config.yaml
n_layer: 16
d_model: 160
n_head: 2
n_kv_head: 2
head_dim: 64
d_mlp: 640
vocab_size: 2048
activation: "squared_relu"
norm: "rmsnorm"
norm_place: "pre"
norm_eps: 1e-05
positions: "rope"
rope_base: 10000.0
rope_fraction: 1.0
qk_norm: true
attn_scale: 0.151
bias: "none"
tie_embeddings: false
parallel_block: true
extras: ["capped logits"]
init: "normal"
init_std_qkv: 0.0314
init_std_o: 0.0
init_std_up: 0.0314
init_std_down: 0.0
optimizer: "adamw"
lr: 0.00298
lr_mult_o: 0.914
beta1: 0.9
beta2: 0.98
lr_head: 0.00462
warmup_steps: 297
schedule: "wsd"
decay_fraction: 0.355
decay_shape: "linear"
final_lr_fraction: 0.05
batch_tokens: [8192, 16384, 32768]
seq_len: 256
doc_mask: true
train_tokens: 165500000
steps: 10148
dataset: "wikipedia_en"
Each number is 50 + 10 x the weight over its row's rms, rounded and kept within 0 to 99. Layers, rows and columns count from 0. The size before them is the row's rms in percent of the matrix's.

# layer 11 MLP up, 640x160, rms 0.246, rows 506-639, columns 0-31
095:62 38 42 57 54 42 60 59 51 42 70 31 57 48 43 61 47 51 64 59 53 48 57 65 48 55 49 51 46 52 66 49
092:56 49 69 55 35 40 44 48 60 53 55 46 69 55 52 70 62 39 49 33 67 55 46 45 38 62 65 47 37 60 51 55
093:48 52 57 40 49 31 53 60 48 45 62 45 73 58 55 52 34 48 47 55 61 57 33 61 53 60 48 57 44 54 57 53
114:65 49 58 39 51 48 53 40 43 45 55 48 63 61 50 54 52 52 39 54 61 53 67 77 50 45 51 54 38 40 60 53
116:43 56 57 46 52 40 39 33 57 36 66 61 48 48 58 62 49 53 40 66 68 62 44 60 76 57 55 51 52 64 63 50
117:46 62 56 46 57 49 57 48 48 47 48 54 81 63 60 51 35 61 53 60 53 43 48 57 48 57 51 50 51 39 49 64
109:59 53 32 40 34 48 53 55 51 48 68 53 52 48 53 47 50 56 60 60 59 44 45 42 53 53 58 48 48 25 65 35
113:64 40 52 64 47 70 50 44 71 55 56 52 45 51 51 56 40 59 45 76 68 41 49 64 83 58 71 39 46 41 58 38
117:48 55 68 60 62 36 41 49 59 36 75 53 64 67 51 56 54 47 51 41 62 44 47 62 45 75 68 46 52 63 46 46
107:66 45 55 54 56 58 37 53 53 55 46 60 48 36 43 49 51 43 60 51 55 54 32 72 59 52 61 38 49 71 50 34
100:73 55 73 55 36 59 46 41 64 41 47 54 52 46 40 42 47 46 56 64 56 40 50 46 51 46 60 65 43 34 43 28
100:37 44 67 48 56 63 39 44 53 47 53 51 58 44 50 34 41 58 49 55 50 54 55 47 65 68 37 55 47 66 48 52
091:58 47 57 55 50 53 65 50 36 78 37 55 53 52 54 52 53 46 66 51 55 67 62 73 66 66 73 52 45 68 43 47
095:42 46 50 52 52 64 58 34 54 42 57 46 54 40 46 46 43 43 65 43 56 52 69 73 59 52 58 52 50 43 44 24
026:60 56 64 59 59 61 30 39 54 57 60 41 52 58 43 34 32 51 56 52 70 56 49 62 62 57 53 51 30 40 59 42
110:57 54 54 45 73 44 58 61 41 63 58 32 64 64 38 52 46 53 58 45 64 50 63 75 70 36 34 60 43 37 65 40
108:61 56 60 69 60 45 35 36 52 58 52 59 58 57 52 41 52 69 51 60 52 61 67 39 66 69 71 60 54 47 50 52
087:48 37 41 42 56 48 44 47 69 42 42 49 54 58 48 34 42 49 42 58 55 46 56 49 60 53 70 44 46 66 44 51
102:63 64 66 52 46 60 52 53 58 46 35 57 61 56 37 46 28 39 48 71 60 48 57 34 35 37 55 60 40 59 45 53
091:55 44 55 48 42 52 43 58 52 57 44 47 58 37 44 51 45 52 68 52 55 25 46 48 55 52 28 67 50 55 61 39
095:48 52 60 60 54 49 51 52 49 50 71 49 44 53 37 47 48 65 45 56 54 40 34 43 46 59 51 46 32 39 42 41
098:60 53 57 59 54 69 55 40 47 48 44 37 53 57 50 30 52 64 52 61 65 37 52 66 56 43 34 66 51 48 35 51
101:53 70 45 49 59 49 55 47 57 53 54 66 41 53 46 57 29 55 73 41 61 30 57 64 39 32 48 49 49 32 49 53
112:69 50 54 44 37 67 58 50 53 48 84 46 51 46 34 60 61 50 45 43 56 48 39 38 50 41 57 55 37 44 49 43
102:57 56 49 43 50 44 50 52 47 47 30 44 43 56 56 43 43 45 47 52 54 35 50 46 35 52 68 50 39 55 50 62
110:59 72 77 59 51 66 29 37 52 53 54 66 47 56 42 39 61 42 63 50 49 44 47 51 61 57 50 67 39 55 58 46
081:47 36 48 50 55 69 45 51 50 52 60 53 52 39 57 42 52 55 44 37 52 57 47 48 74 40 38 46 53 48 65 45
110:41 42 52 67 45 61 26 58 48 50 61 64 51 38 42 43 58 80 53 43 54 60 50 53 44 42 53 43 53 48 63 55
126:76 59 48 48 46 33 56 39 53 62 69 52 62 43 22 59 52 56 38 62 58 42 63 59 55 50 58 55 41 61 42 44
093:56 41 64 59 47 49 48 63 43 77 67 48 54 37 52 46 37 48 40 49 48 45 59 48 48 48 48 73 40 50 52 47
090:71 52 64 58 49 56 37 44 60 48 60 60 54 42 28 63 46 43 43 46 59 53 50 48 53 46 50 58 39 48 37 45
102:56 56 48 47 38 60 45 54 45 40 44 52 61 56 46 55 50 78 61 39 72 27 64 47 41 51 52 66 44 41 60 42
102:66 55 57 59 48 53 44 46 62 56 52 62 57 47 48 49 60 36 48 53 65 56 53 62 53 65 61 56 42 41 38 40
110:43 59 45 47 46 34 62 47 49 51 53 35 57 56 49 63 54 73 49 59 77 45 52 46 61 34 37 59 41 21 40 57
096:51 48 64 53 60 54 56 46 46 51 62 67 45 43 54 59 50 47 50 45 52 54 43 39 49 38 59 49 46 49 42 55
093:42 44 59 46 61 45 43 49 68 55 35 39 49 58 60 46 39 70 43 64 48 49 48 47 63 77 48 48 50 58 54 43
094:59 47 63 52 37 47 55 46 49 66 31 39 57 57 45 55 53 39 52 48 53 56 50 61 36 59 38 50 52 34 49 56
101:59 40 47 54 43 47 63 41 63 59 47 46 48 54 37 59 51 46 55 61 75 54 37 55 46 55 56 48 54 64 55 57
106:49 55 54 48 46 43 54 56 54 55 50 47 57 39 36 65 44 47 54 52 56 42 53 49 46 73 55 41 46 49 53 46
109:40 66 46 77 60 32 49 52 45 51 39 37 38 43 43 25 55 68 37 38 59 50 55 47 55 39 45 53 34 43 45 55
113:41 48 43 38 48 49 40 33 49 52 43 51 50 57 32 54 54 45 65 60 61 56 41 64 57 49 53 55 48 39 51 32
096:55 46 50 51 55 33 44 48 54 54 62 48 43 55 42 44 39 32 58 45 55 40 53 39 63 50 68 47 43 54 65 36
098:69 58 68 59 46 71 49 46 51 58 67 54 54 59 28 35 49 41 60 48 57 53 42 47 42 58 52 80 45 55 54 43
092:67 46 61 75 43 37 29 66 53 31 47 60 44 33 46 51 50 62 54 46 56 52 41 50 32 63 57 54 45 41 55 61
094:56 57 62 48 43 52 41 37 54 51 54 53 52 50 48 61 42 42 57 42 53 47 59 54 51 72 34 43 47 28 77 45
121:67 39 48 48 59 53 49 37 40 49 47 49 81 37 47 56 55 43 70 61 52 40 55 50 49 56 69 63 45 35 39 46
091:69 47 42 44 41 62 63 55 52 45 51 57 42 44 26 52 37 58 46 37 59 34 43 50 51 59 37 61 44 60 54 56
092:45 51 47 43 62 31 46 46 47 52 56 46 58 62 51 65 39 68 60 40 51 34 50 56 60 35 34 48 46 50 48 31
101:38 42 50 43 69 47 51 36 53 41 71 39 59 46 46 32 48 52 43 62 53 67 54 48 56 55 49 43 43 53 68 53
092:53 34 55 57 50 55 58 43 57 49 60 39 43 56 50 54 33 73 44 54 62 64 35 40 58 42 45 54 48 51 45 44
026:53 67 57 56 48 51 34 59 55 62 52 52 58 53 40 51 33 71 52 68 60 44 49 61 59 62 47 44 19 44 62 53
094:42 47 47 52 58 58 60 53 58 54 39 37 47 56 50 48 50 56 54 38 47 37 68 52 58 52 56 41 43 48 47 46
103:50 42 43 59 51 48 46 55 55 49 67 65 38 42 26 55 67 54 35 55 53 46 59 44 50 55 57 41 40 62 54 54
098:50 55 63 54 46 47 57 49 59 36 47 41 45 77 34 36 49 58 32 35 73 35 41 63 45 47 66 58 36 40 66 46
097:65 43 40 46 32 48 37 46 50 63 44 63 76 52 48 62 30 44 45 45 53 32 68 58 54 44 37 62 39 62 58 55
089:36 54 60 51 51 48 50 23 51 52 73 51 52 65 55 49 52 54 46 58 65 50 58 41 53 66 60 41 51 65 56 55
101:49 51 46 57 75 69 58 39 50 58 44 51 51 46 51 48 47 58 74 46 54 50 54 55 41 52 49 40 39 62 47 62
108:41 51 52 58 57 54 54 54 71 49 47 32 53 53 37 58 49 77 61 65 59 55 60 53 62 55 53 57 48 48 69 47
098:63 70 57 59 53 47 51 45 64 40 62 52 63 53 46 51 50 74 50 42 67 42 43 49 42 36 62 45 43 63 49 44
088:47 40 71 59 56 51 56 48 42 57 48 52 64 44 37 46 50 63 51 41 60 39 40 53 49 59 46 56 29 41 52 48
109:55 69 52 39 56 50 58 52 43 59 41 51 34 41 55 57 46 44 52 76 55 46 45 42 42 66 63 35 43 48 57 35
128:50 63 54 49 56 57 45 40 71 46 57 48 58 50 43 40 49 54 45 47 56 46 61 58 57 61 51 57 46 33 65 38
094:61 59 54 50 34 76 32 33 57 70 66 62 34 56 36 67 49 55 44 42 66 39 53 47 57 43 56 72 35 41 40 45
089:50 39 55 44 45 32 50 37 54 68 66 49 44 48 54 45 33 68 57 40 56 46 56 46 56 33 52 42 46 69 59 47
100:48 60 45 51 36 66 53 28 56 75 60 40 46 32 32 25 53 50 56 40 54 44 49 48 48 44 59 49 42 55 38 44
109:40 39 66 68 42 36 53 34 51 44 65 49 58 68 53 62 54 41 44 45 68 55 52 51 46 62 58 65 43 57 49 54
104:42 44 52 47 58 57 53 49 61 53 47 43 51 59 32 46 53 38 43 74 54 53 63 35 62 50 40 44 40 40 53 26
098:51 47 43 42 42 67 30 39 43 62 58 55 42 54 48 53 44 48 45 49 68 52 37 48 47 62 51 61 41 49 74 28
099:42 60 51 54 55 68 21 48 60 51 64 35 56 57 61 56 53 51 57 66 49 61 59 41 59 64 45 67 47 41 42 44
146:63 54 58 53 49 50 26 32 62 53 41 52 53 53 50 32 56 69 56 58 47 63 62 50 60 60 62 61 57 42 53 41
107:59 60 57 51 52 60 30 52 44 57 66 57 54 65 53 65 30 62 59 41 46 50 42 68 58 62 66 54 44 48 69 46
094:56 49 57 52 44 56 60 40 63 56 57 35 43 45 27 61 53 58 48 46 83 61 40 55 51 39 42 54 44 50 45 43
101:45 51 48 46 62 58 35 31 57 49 56 59 53 54 55 47 49 48 44 51 54 53 43 64 58 56 49 47 31 30 51 59
115:50 61 54 49 54 63 32 44 65 64 40 61 62 46 51 49 51 59 50 38 50 46 44 56 46 54 47 70 50 47 39 51
109:43 48 52 39 53 72 45 42 58 47 46 41 45 66 34 53 52 49 41 61 53 32 49 48 48 56 63 40 39 63 47 47
026:54 61 59 71 55 60 23 44 72 61 48 49 56 43 49 43 43 62 46 53 63 51 42 60 63 71 61 50 22 46 68 51
108:45 49 60 53 45 52 46 47 53 36 58 55 67 42 31 56 46 46 64 50 55 39 39 48 49 53 57 39 41 28 44 35
098:57 41 74 55 50 52 42 40 58 33 46 44 60 68 56 31 48 48 64 57 62 53 51 69 62 57 59 54 54 51 44 34
104:59 47 53 62 54 48 39 57 49 62 49 44 40 60 40 55 49 60 52 40 51 35 49 52 51 64 35 39 49 35 43 28
096:80 47 49 51 45 53 51 36 55 62 69 47 53 54 58 54 44 84 58 67 64 45 53 59 58 60 64 57 47 50 64 45
084:47 42 43 45 53 40 28 44 70 34 38 49 64 49 43 56 51 68 53 51 51 38 41 55 53 57 60 44 54 51 55 61
105:56 44 56 57 47 54 50 48 56 55 43 38 63 46 48 57 19 42 45 35 62 42 53 59 62 54 59 63 53 33 55 42
111:52 49 37 57 48 58 52 57 53 46 48 51 64 62 51 33 55 66 59 58 48 30 52 46 48 41 71 44 44 40 49 45
106:53 45 51 41 43 50 50 41 57 41 47 50 49 42 54 61 33 56 65 65 58 59 44 65 52 56 45 43 38 50 47 47
109:47 52 54 45 52 61 60 47 54 49 39 38 51 56 36 42 39 57 58 86 61 54 51 63 55 61 55 53 48 55 59 55
026:61 55 56 60 59 65 24 49 67 56 58 61 56 50 59 41 35 51 52 61 56 44 55 63 72 48 50 52 26 30 55 50
105:31 51 65 53 32 89 25 52 56 42 50 43 54 38 57 51 40 59 52 61 48 56 62 47 54 41 46 38 44 41 48 38
109:49 50 62 50 44 60 41 60 49 61 56 60 46 45 47 49 56 45 47 46 66 47 45 47 46 64 47 66 47 43 60 31
100:57 58 42 47 44 46 45 49 64 69 53 45 44 55 52 53 58 62 51 51 56 36 49 38 65 36 48 35 40 53 52 60
088:52 50 52 62 63 48 63 47 46 44 61 53 80 38 44 55 31 49 63 53 45 46 68 59 51 48 50 56 45 37 40 40
105:54 65 63 64 51 68 37 55 53 40 43 64 72 33 46 45 61 68 45 50 52 55 46 43 56 56 50 48 48 54 62 43
098:30 52 49 43 33 41 39 33 50 43 49 57 50 60 41 59 55 46 46 55 69 52 43 48 37 57 53 50 44 38 51 25
119:50 66 52 68 49 55 39 49 47 39 56 46 54 59 45 44 53 38 38 32 55 62 57 59 50 60 56 38 46 43 53 64
103:60 30 53 66 47 45 36 44 67 47 45 45 52 57 39 35 48 58 52 45 48 55 69 62 54 41 54 39 49 53 42 45
102:40 39 41 50 60 62 46 46 49 48 57 40 53 42 47 28 50 66 66 48 52 48 46 70 42 43 85 47 36 61 52 51
097:63 60 62 57 59 58 30 42 56 62 57 47 58 55 31 59 52 32 46 59 46 32 68 44 49 53 34 51 33 52 60 51
090:47 54 42 74 48 47 43 58 56 48 73 39 53 38 42 46 51 63 51 74 61 42 84 56 60 70 52 51 51 40 64 69
027:51 46 50 58 45 49 22 43 52 58 52 56 53 61 39 35 35 53 56 51 65 42 54 56 71 52 57 45 36 34 69 43
103:42 68 52 70 57 42 61 47 48 30 50 37 69 67 52 48 40 50 41 56 57 27 50 46 71 54 58 42 35 49 46 59
115:66 40 43 54 40 52 47 55 59 38 72 54 50 47 55 62 51 76 63 54 61 48 46 52 49 34 66 53 44 39 57 45
103:74 65 69 41 61 58 50 38 41 50 64 49 41 40 65 54 40 40 68 48 51 57 60 42 60 51 70 62 47 19 44 42
089:53 41 52 65 33 40 53 47 40 51 64 39 36 48 49 44 57 48 62 40 51 36 58 50 48 36 60 47 40 64 58 24
094:49 48 67 43 50 38 42 53 47 48 38 55 53 54 40 58 52 54 56 63 45 35 52 61 57 68 47 63 44 47 53 32
112:50 59 54 60 44 65 35 46 52 51 30 67 63 57 60 51 56 52 53 44 47 35 51 58 49 51 43 50 51 63 41 50
029:48 55 59 63 57 58 36 48 58 63 70 52 66 57 41 46 46 57 48 65 57 55 60 72 60 62 57 51 17 44 58 42
106:56 45 53 68 38 63 55 51 57 57 42 76 43 52 54 44 62 45 49 61 67 24 77 65 41 53 41 69 42 33 53 48
084:50 55 64 51 53 51 44 41 37 40 71 54 62 49 47 45 47 47 50 61 40 51 56 45 76 44 64 44 50 54 72 54
093:54 48 49 39 74 49 48 43 54 47 41 33 51 68 42 32 51 68 54 41 65 44 44 57 54 33 55 48 51 48 41 42
096:54 54 47 42 58 36 57 43 42 55 59 40 76 58 34 55 41 52 58 46 60 42 52 50 44 41 53 49 42 50 44 53
087:52 63 66 62 34 56 34 55 54 50 70 62 64 44 55 65 59 57 62 39 55 40 55 36 51 65 64 47 55 40 53 74
111:48 47 62 47 47 61 57 47 41 48 67 34 60 61 60 63 53 54 47 77 55 54 58 61 58 68 41 59 45 55 55 53
096:59 78 68 44 50 68 48 50 57 44 73 44 57 38 56 45 56 62 68 57 46 38 46 38 55 49 62 51 47 42 74 55
101:67 60 57 55 57 42 64 56 56 57 70 54 57 57 40 34 44 54 44 59 58 44 35 41 43 57 36 48 42 50 42 62
099:59 54 48 49 34 40 60 45 39 53 61 55 50 51 54 55 41 60 66 47 55 25 48 61 41 47 59 46 38 47 54 27
103:50 50 78 69 57 58 44 48 46 43 38 48 64 37 54 56 48 53 51 65 51 43 55 57 63 56 54 62 51 44 44 43
098:51 46 65 43 47 55 53 49 51 60 51 55 40 48 39 46 57 60 45 61 59 49 41 61 57 70 59 54 47 49 52 29
117:45 44 44 53 46 60 40 47 58 40 56 56 60 42 48 66 51 57 48 59 50 36 43 47 60 44 70 57 49 41 49 55
097:41 54 46 56 38 52 42 22 63 55 43 64 44 60 47 49 45 44 35 43 64 63 67 40 62 59 44 60 48 46 62 36
102:77 51 41 43 52 55 51 57 50 35 51 54 57 50 61 45 52 58 57 66 53 49 56 53 53 47 56 66 35 46 58 43
100:59 57 47 63 52 53 51 29 42 64 48 54 48 63 51 50 66 64 44 45 66 65 64 46 62 47 70 61 53 46 50 49
100:59 50 41 45 63 29 44 59 52 35 63 45 43 56 57 34 44 67 43 66 59 57 49 60 68 53 64 49 42 57 54 69
105:36 51 40 47 48 52 53 58 47 46 62 41 67 62 39 60 60 54 70 45 60 40 54 48 44 60 51 47 50 37 60 42
099:57 65 73 44 43 49 59 57 52 56 61 48 54 45 41 49 60 42 42 44 60 40 62 43 62 68 48 51 46 48 46 51
103:41 53 61 49 57 63 42 43 61 50 57 49 50 62 53 47 53 51 38 67 62 51 51 35 66 44 58 43 43 50 56 39
105:63 57 47 52 64 55 52 62 49 57 51 55 68 59 56 59 50 57 61 63 49 49 60 47 48 42 68 52 47 54 49 44
076:44 46 61 43 59 68 41 49 49 43 51 45 51 56 48 48 29 60 60 56 53 34 44 52 44 54 52 69 49 35 56 59
104:62 50 41 48 52 44 59 40 53 40 53 58 42 54 48 66 45 46 50 48 69 49 52 40 48 55 53 39 39 41 57 59
108:42 41 79 67 40 49 47 51 42 47 43 45 47 41 52 59 43 53 38 45 55 38 41 37 49 43 45 50 49 44 49 65
103:47 76 65 58 57 55 39 48 77 55 54 41 46 57 59 45 57 60 50 57 53 48 44 58 49 60 36 37 48 51 41 67
124:55 59 70 70 47 61 55 35 47 50 68 31 63 58 44 47 57 52 39 59 57 53 43 45 48 58 58 47 38 52 51 61
091:53 37 65 63 48 42 42 43 55 52 58 60 41 57 41 42 67 43 43 41 62 70 35 48 53 62 62 45 49 51 38 36
125:41 60 64 64 44 41 55 39 37 48 66 39 73 49 62 48 53 47 57 53 56 59 42 60 45 57 46 39 35 60 62 58
076:47 52 45 70 36 44 68 57 41 40 63 64 51 49 48 65 28 54 64 51 53 43 65 53 41 60 54 40 41 38 59 49
102:48 48 40 45 47 59 47 59 48 59 53 38 64 39 62 44 58 45 62 70 46 47 43 74 38 53 40 40 45 55 71 43